From a checkpoint of a small transformer trained on Wikipedia: tied embeddings.
Each number is 500 + 50 x the weight over its row's rms, rounded and kept within 0 to 999. Layers, rows and columns count from 0. Numbers have three digits each. The size before them is the row's rms in percent of the matrix's.

# layer 6 MLP up, 768x192, rms 0.184, rows 109-322, columns 0-63
095:432511596434540566558498484565470521427610488493530496600533485484506557505378525505485486524544555493568544541527495499469580575495465557542569547466532487402434514455471457505404489539555501
099:477388528450410595478452486551419450496541511552541503495417487549540539495496538537471459476366486525508512531573519408502455497558497594456531590398521566452468511515453471450496470561476487
101:515554466517506559563553484491475510533456499551505529427635486411461481381514544443503502572452542497508599516534485446465342444466507622501514508524478505416460475478510494567471541507470517
108:452528436423585461606491452563399537482519469442404431509490462493505410480513481457484572472480440494508528547553432464467512403561514439452484507471486622509437548571591538562595491508465531
094:499467510492512485410460560499510606511446487437413540453510471538558440360542436503538540433527578461507492590552482466456588470510508455591595414566575577503514524499408532428498443500535478
097:541584521518531548499452537479494552452558475442408497493545509480541431473529412469568446570484488569467522460570477559539529545472515518530538509367552554495572548559503491495391529584626584
093:525451456493471482453431465485466611513493518536501449540446583447516523379405569532563418564531529499487509425475475529566479483373416479505405444522463503465495487546514529443507489478469486
097:458449499561560411453535463489488589503443600578463505443559571458430574522507373423529550435488466490562465586573420534487532593538527494438542573548440457507537405550454447527563519434492505
094:500546471574397430425442497465507509497489475543538538552544515511401531542513493473497527528424540491406557475502530569527616412526555555547505418493550490480529477538469438517625437526550529
102:580383517494538512420454458468554523373452545532475466513522484462423492523445547484472450481518521489518561485491584501512497508501403477402462470453605500553496502504490445413561445516567503
097:468563431548573605462513479568530509585500518481560513506489450511533465533605394445504518417463563437485479447540528502528449526549476440517463459483471458504441503518541401486496564528525556
102:439499439606453582444481350593505531481503502475410478491436444477523432550544461556498492581492513540502478481503554496588472504446579497476487479513507417497520487549593468532587491474529578
096:512487471503491432438476440506496567467437489338445488407433489579523459475433590483499445520512497545478431500537439493543512543502430503548545473525546510456430443464456444499573579548544400
093:511520530509450575515378436585456439452477490444447490546504430513416474552543424553476443523498507442568583529492498538564485473503646610477467481501521473455541439484463477588501461509379577
096:557624465503543503559467525452430479500591508542472475506448459540503446521497525482571468517505523566489597513426546474488480526428480432488490484483548450451499456478460485512524461432541602
092:467449509557491579497515491454486487484537441504368512419420434549526467474431481511385430552522481408441575513444543464504471585474455491494505532545516405559491519533504516481477561562502549
103:542489567436468460385455444530496522496389485523452548458399554506518459432541439523441426526517582520525546493473522482494560470438434566444497568529482506481523505506524483465502397419535570
097:503473524426505484562468464550559485500559465539452446528493535608459557568456441506535600456538549462540530507577533508443558518545583607459533460391563422514477520588441434544557526420456422
096:506515468531515578428535458505518463517535429441429524444488375493453517432493482409492439492542475438529506554477429463530544570477435530544525405491524599416463490507360478518511411438474509
099:514476541498474543457504445487436513417405436437402528457469488506507482535523453455507496493470385526557489521492544517460444501513426443590467527532552427539526512488422519565561491465510481
095:518457445468534510474410472432495476436538549543433502505474539547532490529410509451555436473494473486516410493452511463477508485575525493489572551508440567453390532549541470492505555544460642
103:408528532493515397471537488447461563385450547522523507426537521558420411628440466486510510606479508485589519517557478493461523565454484429547595527562468466536509475554492576510536594534528499
096:587549460518404478589485419450490521467483486422483485539518473578466482563401455484514566478535428521569497535511426557445522493479540472523450538442506536424463468627523418515543580538541508
100:418550503555435555471540433554501482465562497548420450547453506460499568480440511547512481564472618586488524472497554543457462560456452467452549629442606586511493522515537489585404496553450504
101:518478497377428597556467523508462494527447424541543500555474557462516478649542497461459489484576593459501446552452522433446520511495552483520537506515447501474484426563446462598497507453577452
094:551522552429421413490513484536551435534446566415500509506536463432483505538559593435516510552473497606508507458486517506600472528522508562478583532545474550491563455460450525521401498510498554
092:531509471377449498482571435587493543457477459571498524503515599491531547460573443526421490576454462405565503505610569561509494486564446422516495576502537471529468483447519527499490572560491566
104:517542554540504577493415566452438508551452442477481459565522469567460449469522592483543534532447526537516424519588476467532556407477425433441484482510503380489573456436507509423523469511502454
092:537440440474515509460444525572525514578479466442549527470465463549501539538459495468502463512486505483640437519518516537478593472544624459442403464578400525585483433584502473599533489587421485
097:504605502463502576473396486480531531511422496501434451432571573511460422476457551452574464475507501522491488526510565537502522529417472416567513535510517510498497573549497460470554491480463584
100:540572447465343475473484578440476491534494537518417556457518564537483506469417464554540559489473454490407490469528502527454434409432536542483512418512437520513505453472454418540464511524457466
103:491516536471500478512544472573486480605521458514490557473412521498474437524570408533440417497464492446480439518509464490503499418503533538495503479484451482453414520438489580543501450521508522
093:455467505491529442499494440427526543476440476566561508498516489501515521511542474591521492480546497541548448498624434545582506500427526506450572443563515480504495565487546407538544501546450515
094:512457608433510533462508459476455489462522542361492439423533567480506514537525518497515508538552485504544507466387501450502524439524495509545487510532619546450489461535492513481474551464524444
107:521584507425537462489544445507473467498507568517484489481452536459538539567553569530428507518526475486398539392522478523506623460504540478550547543471532548605488525559437444415492480518504481
097:559492495432527439414403406487425493523558479522496503551487446589529507428515509446482439509498591538514623423521462474496492470518422489457481413527528511470524426461560433549546516467536666
100:397510432502509511475505526536528430398532515567509384443464580588472493475495517426564513469449422437588460555447553465511586558457496454537461522551532455512447489472534592582602557489595460
099:422456476503480449582580519414432528547501499465493520553491488474587401553477529512444574521529572585468507409510554516517527577467459558541426483539450441588475480504549482499524465498479512
093:512448536491492491428442479452480457304460512603547451483542507547631575446515498475506461451511522535454431531551559498488470506481435499547553452600484438531495498614366518512512466448443500
096:511463482513569544524458530558406640586525512661507581472482514476538507437507483468584494624484501511519450519561526504539504446469555559539461541421512457414567505487536504467540472450524496
099:479518534484546494479472452543508523588576529533467491562493462530458445502408488462546505502423532505595535566508560519504585590478564555657399552526460418522410517522542624428462452491477560
090:555520492572428465545440449508466547462419582586504489423516524541472406530471365532499498466449478428493515502440493511488423444502471535465470482656409560432447452551437406593435528504517487
095:517509565548513575535447496470459450450520460433445446532495489557519481519510522558494479503509548568536457468463534477601469452517537488406511455542535462527435564458499495413489521575559461
109:534524486438542505502490539497564573443537496448537507522617481495575576534523574574526500520610517533486509430394620510447461459511550420518504503561505549487488551495425462588538431568454479
105:470453498547533499526566524482514473637483589464507603495552502498518417417477452429497508503495553503484513497427496525508490374531456474442523471647502542543498465565529486476471519438394604
097:586479554550440537523407576554537528459542468485515531484498561530474433515450566498525514473516546501472522506554494463545486556466515554542455536528537554534518472445508427467554546497459469
094:515521553550479501485495503450473502421474530508481482490396511479450621541574532536450565500513642503528587454513522547514591432555515435547464532476478464540458600497505577585497499455465515
096:424426469499531539521554518515595451581449441435471476551467575492506522488496599483477505588458609436517473617558453460553512422481457475540463585423457458501488545562540484529589453477477597
101:491501520457564505516582572575543450532528481476495517439439578534497534495445455504548564642541500457511493582490590460678533578522530462552538518525534488508467589454459455465439471465504473
090:533468557513468422515588557425480578529516479484459533565536498396449575447461511561521540457528485470474530446450564513514506509505506465543521510550500528435464577405548510571545489539495510
108:481445572454557529442429584534500491535404475444549518413465528424444392538448520433478518466571503490445414447443483491514558409541592383378481486505454445470411448530509570459516504464554472
098:440433507487545494461502381555545458520516524554514525482533436512557508470540433500494488444556522510497488475497489498476485472633562464521473541542536512479446509499491456463592467518471464
102:492521567488389346493540428460497434510521523425470474497565488545519519553429407510477578458516485446542626410514499447461442524454473468526549588434516491504479471533573474482489496544506499
096:521563580486521378493475537420410493451490387514491614478421503462443456535481437489431448457473545491505546505505538476552607515501567407418512564554608569464497493568580501428519467445424518
107:507449498456551568485483613523562579495528560499483504461383531413531432443422615503468459522499512479490514426483480509505432568534470477458561527513480496572463494432520484482480463438565512
108:556627462525464463472524529538402481547528476560511481588488430519464524456453531501523482605565528507449545497493490500473507480473590392582546512425494400566526575557610381431538516459413538
099:457469515485522461539513506521537552453499499512472514329450505660562544458548505552492577542484547504431498398546508477526489410497493547472548469469497483423482489482485589500531464527422493
114:530548457486410476503505507518554494413406524487451555480387532505495540557411582558453463484591487478513489563570484483457472481577551511491514516466409517412546569405572548439513540355450396
095:454509474569476550566449519568512474516484448557472449477514528547422471590503525407505487543425469503514564619501447469480504483560536512594529498569498528420532445560528411456514371433547606
102:572582451485484475522548481484501495562441484524479480477459586595544521493460519578490514519519443492504507515524470468487494491396492365487490577571542567515528553487598555445511538572478387
107:560466599475575455533504474527526528410432498548399467560522517554425466490521500562417434574502500477490513529501403507421547568516408450499523471513476457555582574486411526498522488462475467
097:490479463459457460528507495567524434393478520572586532474474503457552502499505483520564468559491422426401463458508463414498588508517497531536468405527449505500501475500510506494502499510564540
099:427587536609539532462497487530559604481516496471524498545448439570535437515581508526449541591595495510466496482519548450463578517463589511444444536375512494545424473511565518429429502508547536
101:534437630452500512469511518566457557569518507553512546489593462451580527503417456474527486441422506493494426626478517451550557549445572465584506514541480485477492533478394528531430567505593500
104:385423485485316497439394467480543426558526462589530474513489501459415520570457512478444525479518471462569564493539509522439444522453451578527527414476520573467502555574500455447535547505516472
102:538521554463518572462464470463472618561484483585520567507520472510480404549451537555498542581521599498522500464509410514413521504522479554578544642513492483540418491499431585438506497506502536
106:518516559421500460550463499568430508445561472487448474552496509557527450465449562527424529502419526444470477455437539481504479495594456518564441476418498490505531512505441517503450486532487576
097:501484507538537459471458413410435521503491444423523551511505562548538501446517460460576408505467616453614460479508647504511481511477527402487599475452544514492561482530483555482584497599449501
101:531482494567459529626466559506566443457510461473475480442524556519331450648505540532546558569466494430433515516479483519478495499503524433587509481508612541489480555463478511533550421472495471
099:548548506490414461508520559454552575585479612508560502494465481475416440440430458488450485504445438479548451533479521522609525542486405492474503385421436449449490436506403429488525390455516586
099:444530437405430560570471451503598403485425547442485367468507547467396520397512453530589439525519488507482468538520490516497553479463504491601450545507507483538531438498535529534583485469487491
100:615475430531475499457552483538495456495591529529541454590402532526477495513521485456475498465574350543569511539453525487479446456535416413435497492565575445526443468445497561511494510441481488
111:466498533495373564493445565564546528447417456529511536496564518500469457508496497478491464477504524503468527549476608548449493485515433457474566495507489542538450550537482432465496473548469525
098:512540520501527452504416531472461525450532560398458511476598476523504499433452485502490478487575525496467488527575473509569411519483531602528365502527461466478531527480539464425557509594425531
095:529560523447439431539514502484473627514562506427543564457388478456614472521483469468470461523477497379439465455402464486529553476480399500473535479467527442482433527468487528600612548573466467
094:528518495380542517477485504511469464537461404425483495484490554482553454463502446407561455544627497460519358553484438533554479595483497504485566543450449504485517452622564516505507527563495551
092:492485494432563557464482462528413474540498484574545554544465526463529477441468537443484538514580485535469559493536512449487458508499443486463520568398415427452538542554481583549600533449444451
101:546511492424440532530535465439520483574519549519515428441541404564415459515438496478521522527490552479484437478487435581397548455598519540505591399462539469481476612548462403581505475515501498
104:523480548457474548405501503428489468443518591475454538512558472560528385454542539446491517492484437449434453492516518524509513497542520438488491546464578570492573488536578432537544414528478422
104:440538532497523572587529566481504499446463526500449515606505600547534546593527550524590454510636519560531469444490505532518527513488479586565501455570511486437460555604488607483581420506533482
096:368427542501530467531507447544613566430437512495555510528633492583589445446521511536445509561584467505486506493500533482411585496480561526488455443501477404522364484548466503564548476518480505
099:531571485580491492500512431420386514474487550494407499486499502484468497548476436447549449460493497457492532539467448517538491421477550469586505519558414448392472500471544504447500586465448547
098:440512470490551481395511523477553488502415568466546468454492583552460492473463531526492391519530553448522471539505507485623565465540562579527463559466509569475489478480557482555516523499502511
109:525444435562594423467487491431520607508409496506373543505496438487482434494505465493398506412529464483520531403464479456418593475518450544455433543474422412474592516493523514445435513527513547
099:491520519509517569491473440550565552531474476438430530478557501476488549527419513532488485450543423475461530533480478460415507494425521563485465490528469613489449418488479473421551575522423444
100:540503474513485469508554449500490566601520490484429577510477477522504483501497497437547522581453522426453476537570549434523561573456553523570452528544478473480442457465434391392516483496489443
102:475504552488436532486509564615460486433420478500544517434585552578564506528415567479491553500573429467508514496562546552458521483494468443511633566581547594496452492602499566422447442486522437
101:421435497533511436380547418481533477551475545478473481508620552476501509478508427426440587590525498487472555542428491522553504472484467519463534502375538483505547496572466481530587451489506515
094:498481450585563563470485420466551517410461451470444510443539512521457509486481550493553555499602453523496510493464446473503530518533523535493478446503490570448366453497508468561547549415469550
104:446490588459561525464478494542465528538472524606537545539499563472395434522451461475473590571568498613503396511484463425550446557545532473518493477559515583482573478501416496559477509456537469
093:470488473500546552556424512447530412511523464516525526513485473455498511525483485572506462523501587536587543579493525490439527441509529550423484542582430625488373526432459509553552505470464495
098:484512503568452501492584487407553448490526500466571556524585367415521577501427534460482556420456569560442541466512552544532559571569526533558548536487554494560470553457471394459577549504477538
099:509538544457467507518444500495469548534531523554485584470399493497521550568489452393460517612501477571478434467496588449533548459618516519470475516539453413514485490496432534508513510482553543
112:386537554488522509502524530439460592515573527460522469547536483472421474492503546496490479461412529475521435466500587518473497527469373536409488501435485500446461462512461362566456452478383518
106:510481570447452442569445577464489502453450587622458489434363418416539502512526547475388447544471466527476498458581504446437500493486498384477498595626473497478495540415530482515507436470545568
098:478504551454475590374542374478474443442518472477486513501565503519493541443480434443411495446471586602570441480442528538518518435590573392434553514463538470466486453550490563533509538427479559
104:504481523527476468471547498406452404507569525543530480523465521548517518489509640440540468484498461543522520417466440516449439528457536521473477533469509515467570528499507553501566554490518470
103:446508539444519448469510412384478467622473525463439560479547450429518449521551569499525464554500512537512471407472571477462522474492423349427489530470483528502566539477516488430481517555476473
111:374555391452523487430572635491576519488511565489500430574404509524433377575456505476555445576476529542468530478519478503507543586603463467557447544434556502600541500520530435547553496471453548
103:465490525534486513425513483527462524439485492547525540515569466430510572499520438415464482455484483510490516454518531459532521607499494510553492479408558451522440466499506503447543482528583552
108:546418551465440432424432520566441491539520530460575486442423440498498548497403458566573602453458581473475514436496511483478442480425528578518509439532507566481463585476525494411580558592531506
100:520415564561441367536488534397497420586507498446497507499418498569501516335411446504536566568511539466559577456556587506531554516447531538416454574439481540502487477488471532447607505473438529
098:572489542493487542463492482463515502499514596482490448396531495474532584544504495483396438593462412427534471545522488494488472388407487488460441461538520517544525455399524526618461502539526479
091:519470479496498484559464542556464510430471492517479572569346401451486376481515547522476531588466565586505559485535468372569384497475414393539535499507588413511501539508498442575509474463508466
096:516500587417416425501523495445552398598597537477539496530415484485535495498425467480475463475545457541579485586459526478461432498544526533557460516467567461577435471531536508557513578441502410
105:519388441363523484529488495389595375457575461627547472499362517569456495462458458529466480471438479513552544470460573452549355445502415479520485426532449527500537519552469496561521562447470529
102:504410509506443526476489498410457513453394505625505657459580537510497525492471588375525462450507590606530516478513476456454534516429441521554505554522460511496536478439498486430522561572399531
096:505498606503428442503477392550560547433501469528451494452507497460483542520490417561541443553526426473505520432509493594542503519563479496460457462510554520389425502483466542492614497496487573
097:484542437549517508429499446575540491431532550518548440402456558477642476543540437505472470449497465567400526452522457441433488530494531532482421595514541555472572549450572450508504517421451540
110:408452510479477540465534529437548629505475503529521588445471546519497508502405491562498547495454423416436457428539491530485460503526531559569478533539466508403457463576443519508533421575465553
097:485493529490482488576507470496475419471555512528487535524467502473457532493495421490398529464512433625508479555571557587601507470589482408530580566500496438511550402500522565431467470427463591
109:488516551512409578508393579519373535568499413485444554522467535500548444471469472522526496477442501527466517513471593500619481401400463476567444540487488545530518553481474471580503549526535387
103:426478460488385421386489529467491452547446507524487574524529460472469593564480488417491538470518535536437559541522480479501579486483524437518627544440485436459597522492497504477488530386553575
108:422538483575467466540571539475487476452458510526537548557557544586537530501406427532581536486507545499501503473498463432632505554468568546467499478434481480488425551457456416466515533469576487
099:389561531510504503462461384486490535411431408534625516463509518489477539438576488489436435579507545526521475475520594557522552483583544479519478457508433499521457582562501500504537471534551524
100:499451584400439426485461545471498585551474499487471522454584506507524513528527443437470477444496482440436437482498560394523483451464436594551503545435504462432581546421498549504506505491430538
098:576542418433480507483545546516449488543550554559495484541509488472454454517475510533470455456560478551491543539535477450515447479527485508429468441521575381574483426577538494434556507549439447
096:487512572521426518483488439566538458527538488506536541463512493490473526491443526455467488472541542520587552487483557485523643501477445525615549522468496607445469504507531514447621561473536484
095:519443520560435578432528485403538472467512535486454520520519493525457525523471584570478498484487545575452636532556536506450491538436480488521526491491410600430527431488519495420507613473507445
100:509551563546523470444515415492383473467453437535445494516510501569402576564462446464524565508429501516489522458455507528495554483478498532568491482531421528559463511415446511486562586462481458
101:547439516512473521653531543466536543502436443395458554539525494388534506496449575469461418478426475460469524524459490578472479427535519537496532421512518481409532501494527517476469435490520442
094:506518517507530571528495474550408520449472455481517505460431573368431462433523443499461461464526501432403445523537522462440548496433444519579440500562533581510495534585478485616568473521544519
090:442515468530519432453558429526528495506654547482487482454413512456543526475449469477514612553485541458480523514589499461525453428527541464523413515578468490450540520450515487501562530453529500
104:529595411487469472460470511495498510459439496526483449522495391600569510574415553499436540538521517438535532436535542539503476498363507581464542490479486547516434600501449572526482494525510612
107:526583522474580538508473535462371480379483568553489561546534504461546475474522555469506527610463572529534486530471508557439442540452537512441497484494526559538483470412460521434569608484552475
113:497526557492594528611397577484379501454523532513446527612479464550575502517561449436570563544537472552471390463490492537552451494514591458468583534536520450405493490502522581521450470583470487
096:492543498564515489521484528501468570464423380446477476486447472494541512447507440462484439514536557537510514397505486372566507467614615552499521478460529545513514482423441514502523545528496449
105:558547560504451519428600475483496492383503567552543480476507485475512417506400510401470470544434505440512573564531424599450489551513535512509468510499506465493506541454532583474582458531440552
098:548492470496597512592412493493543477539629578475485510579462539546527524417478413455483481552474484467497547480445468551493566525525443477527520483479464501504584492483489513584495492468487459
098:479485466459545465501579446564542496504449570523449489526559533552477560417471559554441463527396493370466518501512505487517511522547475479533480403513583559566487466486470374553479517460465419
091:541554584417498468416493482483375506401396579499471537517572512416452423538437514506496501458522599487599482405560464487497518452475478507438455533467567427499501526555507513502461488575553518
092:458515469510558561391498512559461582537463403441650607601511556460560463488532524438442521581531521550554562475523471447581522536561435506476588528511515592476525495529438516425517482498565543
093:534470531412578622506479536461491524444442377466434542519494442587527411539498499547542464535531524462555447506550382432448501576497494454514458479462466427539547476493518480436539415532458493
090:417515443509521510486539570474504594438534642523507514502540469547533452483371484608476495470488454476527433460461561604436493509533520518550480474545523558591476490506510423564565512439555453
099:639487590458489510510446414483480522565462486489519464543453524472501479573523581426473452523526529539536466478532531535568478376509431544549435546514440397530539446497510563469465577545435540
095:496555538565444476550488380637457563583497548465548445519511580523453530511477445513413483382470522474502476520448520475518483404519538449417570478530528480429390502480406587499454560461358503
116:459451502435548522483525531512466468497530467532495426460525613496534509509440391475453543414546536508473484431493564505509409487514584419533561520411506432451470503553550485478444526519494528
105:489501425562520466483379468520509561422356494529578509648532503519539488526450537516465464504436577534413541530515426458523525456518400461539516530500599440575497465521501523534504507408530457
099:548550533426499526524559462565534582506496488549550512463422518506577438537458588549537521464565576544493472536463618522400514512467474478430470483602468456503437553600494445526480553450468588
095:465505479522375536482515562454537408585648496471551539472603505511541577452503478542488522418464459538575511520504534467574468527493512463536495482590574592530469452507476454540458461505587532
101:512482478505504535479459518483544520560484488513508518530544559416491463521486489554492443562498473455477514424460532512443503570553458544398461522575525560451453572513436559585478514561578451
105:469522530512522450520450475588474536566469452434468408471544567525493499540502509521513586566537524541424496555453510512422538456514520526473504549395458460488465463459494480508502482512526537
099:426440595510542498424461523397462484453471496489448512500516472511569505513502477443473475547530470604552509559534441517445529502564521554551588537366505438549557501499456450642496496544582532
106:511435433567423451580534556552475499538473433535499532523491502462480481506397470361471522490560588531507566432516527533512547535511422559537554458478545530561428503538421596451532522641483450
097:444482525483447455456435479473547435545544484448566465555503477530479489452414524411477563429536447522544471540563486554548517492502474488500474558516525537431509494453502488531522558489489512
104:564505541456450470512514474612567540492396479554499539525523482436473474608463447483480478458445451483551472436523529480562498500464355466607558463470461486481394437524446459534430498424472507
091:475412508501576470431416480435470509455479563520454561588378400511549438506464539458493591535520501457518456463528448496449503465533445480458495473469409509554527448460501386500414476480426419
105:559551408476551562551432563446519406495494527572539555429525564492482433541495539472536504562583539472513539537400488583476444568472454557529457533479514423470544434541544459422509610487470483
105:452541445420520451466615478552485564495474546452592524507504494436535622504542406467430442511542532489439549510534488370466498539450537498455545490448518480506530517554467541579451469567472574
106:496518464507509506374499560432503537485363471584429622442440484477506483455391537471402500454482510494383556477473530557490475478426486505594540502462467490516474534584460497463466430422568417
100:474595496492514430438460462502484507502608522549510522525543485529532468467436449556496464611524505474452553446535488437560551541475620469628499437539531540467487468484485493436552592488488576
099:534547364495510514548500484495534555528570544496435659503457453507409509531492408571460632610472515525514463572523466493510476472454517502581501506512482538644464429500437451537449565469484481
098:610565611534585528481442610462472462504432470507535522396515424420563496475468553434446539493573483519522410503556460495453516442438565573527507467513501535540484474407497468578523467521496587
099:503469505476493560496444589477460567548566489530531481480455495474481495492436489455537491493455500486523517511452529485481456556453491517481561567515544498493540596429557525484434493465511505
101:448416558561493539472508508562498459490467557448573473639476498518522504498559527532509500505511497495531390472482574514495587591482441547499484513545483512447541463505541438500516463414580536
099:423507474540512502535423472502514521477406553508519544480533539595459452522414603423504520485498481576447522500546523509525522484478539602426526520437409524525525431514580584517385529428454566
094:464470512536537492500519448519431497425455503520479429571512613520433495447547504550515615618549492508550514455462491559466444504538506482455596509491487478413399543638501496383521475554549503
091:563468511573478504477523439481540511535526527470474402476460544450525510494556476568532501477499457523530485398512453531533500608612486532540544436583415472464406435539455566530547524477504504
098:393451575484370498392469523489456446514463501424496522478521497583553558426426464490541488467467457472529577508420586483467499417525524483435557499556416533496484532486492589477474466436434553
094:497530452490539469556438516531479506468574588485576504520440523493487518497487472488546509498440560521487470477441522477526343497466539456497470500530483567463517537477514479504601514457481553
100:473478531457545398498459591551508419413436548566441460403457509506496412557428431379489510429536547462498486472555440412477449491452441557482501491522462474495406541470543546477533403432431551
098:434501433511498518459460496437521456449393611557396553574496561468444441538463530543488541474484463497430376478527407493516516571466467515469493509495420480511524470558531641502514342426514557
100:428491482554469492453531519505503503467402484595465481521472492623506432492452455487544531407525546508444510461547508348520565445567542518474456613450452432459440472466500501459527536535469449
101:501480587515469493542494488474566505446432516506546516520464506533492484565503516414419546546459550481541462462538546607542467492514624459547504515541466537484492489584476468408460494582455403
100:522522531510530482449464488472375463476492543464446486444633406502462442444491499592448462489488561381503502502567520517455446470447568434437570439476606458515442407519413571455520531523488518
096:495524564566424558534472564491467544496455526516408494487562494480569500563473408595454534549559433484492627549516593436471558434507462534519452457482512542383515507534465544546467583505477468
114:492469419568473539567483572528444546436535523493518464499497554546520591489445516549576489572592480448569497512479453522533488380514471501615445485464617442437519499486410495567519497566491430
102:379471529505424428476486469627388483428505568517523520501560517532481609585545463524585609488486497454541520418510607478547520610460647463556506491472483516469460456488455604516546526452395457
099:563506523547550578514442475396487544494437574480491392463462400536576548450498453492554463484399416529569571510448569545507514480466482501414569489577462528549539452457493457419617510486437400
106:456548520427505487444566456482516389496416472438421532500535504445512510476479600491500576543535503594556497529501530481516439481469456443549516503462509584462531476440605377460483492499386490
098:532490495473476482569537560505487450486518382484547459570387485541533485461459486452423429459470481374619502535516539527510461602546432413511487418450492553545413437425548540500443461365466508
093:513476490525481536548533565464455507500467587513570534505477525470476550477456524544570549449508466384563522467494517497489483505560564498448537459435474517485447484560502538479493526371590492
099:530465547422577420493483492527574422642589491531536548583569444445470494564494427519526526481424566505529527446478432495486420468425464533514478433455460492578516484448516468544485590480557459
102:550547441509472525474454555523479593443554386525522472472508485470529552566500525519529383479422489555549513543439555534586438540525561415483517442562472414542483467480529488589516524549511626
096:499518496487552515588514459523512545546560394496429439518494473539499498460515500532527630489533533446433528457563473502548427568518561525509486508425477535445460511470469487406509573429396444
103:500534448439495520496458455497582497489449450457464556463576552532553367481491472506483506444417461516570536450461491462464501466584515455526520473463529511555520456567458499476502494523473482
104:503491471516447525538464457405495425488523579481621466480609573521410563563529496524456476469471538485521534509462444611499437499579542515532482458507488621508445449435536405529493470563455422
092:549529522471454523630487538582495516461514413509383412563502496492502521400489498471473438459454522614500456384524522499530606465576546468523614390605463533479612549490558544463469560463501533
107:553516512510529460421446476518445607531489501507513503484594387563667481549506462442448492555558413629487515504495537434480552491524527500586481541507525370434491522476485464590467478451492468
101:428578548494492605460503452501457476457443539529508484480502506456516524559593508539501467648517441521523576512413548445521454498503533505602413450398495598442508442444530581529399541409528579
103:501571530620491549511458530448510598517516476501528515455482491526536468493523443527408597616442500486496523488483439491531499507491483440507532530487471474492476500479474502573522485514363430
107:476537531456559574521532589552453550541501442468535457397541549467524427546545466515567449525456587421457473479353438467510509536439515518428475397446419441439456467497622451495536518381531448
101:478435427520496622536518533501496500509440612497437492592453449481586451542669413463499518512413512516475511495530499425520482494565534589465494502599519477521465494482505513456415475490420488
094:442474513508576469543493484532449546487488501541572505560551524477474551529519464464493456520448438486430516475539440450495473516551482463463480559455460507454519539499502631557448568506438469
103:393515564470475504524426463471448401469448537454592459532464486591554563487524509563453486490526490553471482514514506423489472543583651583507459481515527476516536488433527560438579445532526606
102:509461603471497494461524537456437465484448519584477506447511462463451496432481504554490516434388485495486520524511492422415473444526452503519467569451542571558492569552476469483563543582488622
105:553528394479465420493439556542560596489445508478516456504522512469498598523488548482495597460443493439471495484486503420563460470539557484515482528428468528520429515397492450468424517495495515
106:576493593510497461428546451560491571464570461546419588550510592498442540464406495552477477532499508533528570431563460494493564455422475517473617505519461552544446575564538551482511626456421614
099:533540456511388513527477582392550459486543500500428457511506524384536571538451555492523498464496528491437485467462549495483508473433429525488499543447487576555526516478545569568459518407495517
101:468571591429485570433445549491451553433512494546517451481505495482424396541463466607583483540528406519587470589499558470522504525535499500557580545415580499489487568533532462489597516531470562
098:565450444542470498533452511511520463529466443586558493477489486486484444520486456424402511458458591390570532469506506502560459526447432541536517521478390579465514476543524464519422480312464539
093:504511506595459557615455537539395545483547529410455458489463421467524551487400583490598547506529514413443433465513529491476527524444536484576474572495421518577526502513554457521448547454514498
096:506575488588450597509544478494547576507554558517408471562419495467506569515505554536487407582514519515500541448555520445515544547549459510515537471471511500480530455456492444445622559579474628
097:483482503357400524505513580370487488527540466491452519428496527467475496513525574530523438484561476460490558531508513485446534540541441508568518526528553410541500524519452466525522446437562533
106:459451466409472453415518490473587480465389469418480478468495522378493462447506478448425566535498539422533472544438474544518506487466521605470592501489410532439494516525591471607532445412493468
106:496483539477477495472456469477436519492533500491475506405495413585527469513514465538447551534522536349404474508550477493433553515582523639504537541448558379516544637490392461527555549577428523
104:494604523487496459442466554416489418489471552449516443523516506559431510559555528434521523471410486491506500591509569547557531434513487425465438437478471536478574401441476480517512463520479480
109:566496527482394540463426471507500434462512481506447519448545615543457530587447542543572577483427477446485623461519530494578435475565536556470450516478522436426424445593502419530518428552457466
100:485583513406415511470552538532581478575424517530515496461530534450510498533540497452494438548535524541516467485507559490598471505475448434484490465484483417433446605514465489485523471466435361
100:514507584532570496489520443493523493450484552424522492568474472476449548397449499554461511514534592476433526515567473457511535481554541461450476477523551439465478459477605487499438505509502512
099:564541559535534546551463524530444506510525490559578482452528550409492528523573477523521474503401460510537449512494527511468504502466487417456495513441493439408540553481645631468570573538466474
102:458535569437564557563543530510537496419460581581545529432442525536546476548546481456481528493395567538534446458468495455524433439539479472554500490584529494510458569484484528520504497452569476
103:620453558458491437435537600525609568504391508513498518464502569568499514443453411528430559535466504503500534547579466526470436494478384584530480531507394429464596476496490540496443478512496557
102:576430514494560514510630487589456512504398437556529511623513443488522328510500535535449543430524513526445484540446543461528482511504517506496547456509461497432419428541520547438524504544486504
106:492543498529427492530498559560527500429554534485613447545484467521432520489374559439457476499475527416479528550564418431494456507489521561493495470541486478465488534557533539534549486498510433
096:498495489485419453561444505586474593451466554557403435473444507539510438502427486503490589511549480534474532464498451486453426585533483572517547549474603483508462480640512477526517488553475560
096:497444539507510509563472613510430468526479555485531567442514509604498482410445493461430536550452508496559531554537539515421498430491451486407428484518441523535465418511543513545533607475523427
101:571582486456412573526449468518531596464574443432452492508474571610492453526532467490452523509558519635499564421507493524538457590454626460485428505512545574459386535527429461495542435551499471
103:565486490459584549517488525445529473518416494500494460511463414410468578563566623562544483474499547493476563549512516548403526515506552506501497518540535591411395489458431636453550526463532573
105:421454498451472501487515509509486481440516497417423441477586507480532513490537416436531524543471469489593552552547462463440520456641506518474431449591423485496577400540537376506504451490485544
096:541645489469517558440478519503457449505524482554475409437442464492495335460481462450527559489600443500456411527508531498480503452479495467489514497609523508497488471475567548574476476418507492
101:502420598425549486463542474466541480502485437432441513551540491468560518437464531457552559494469535538477510461467485501517470456606680501412417489482534521507468513527450387415550571469531512
094:413542463460461539406528470478493452508536517450491503626453500479560649448493555449451422480486461496457549500500505523491442574487534419439509471511414541404488621448476444477481398456574472
109:490447494555502545441512538479501455438494571479494457532383441457546502540455387481505497519548514459443397467554380509447574456501474551553501485488483463528553521511472566596492387476505544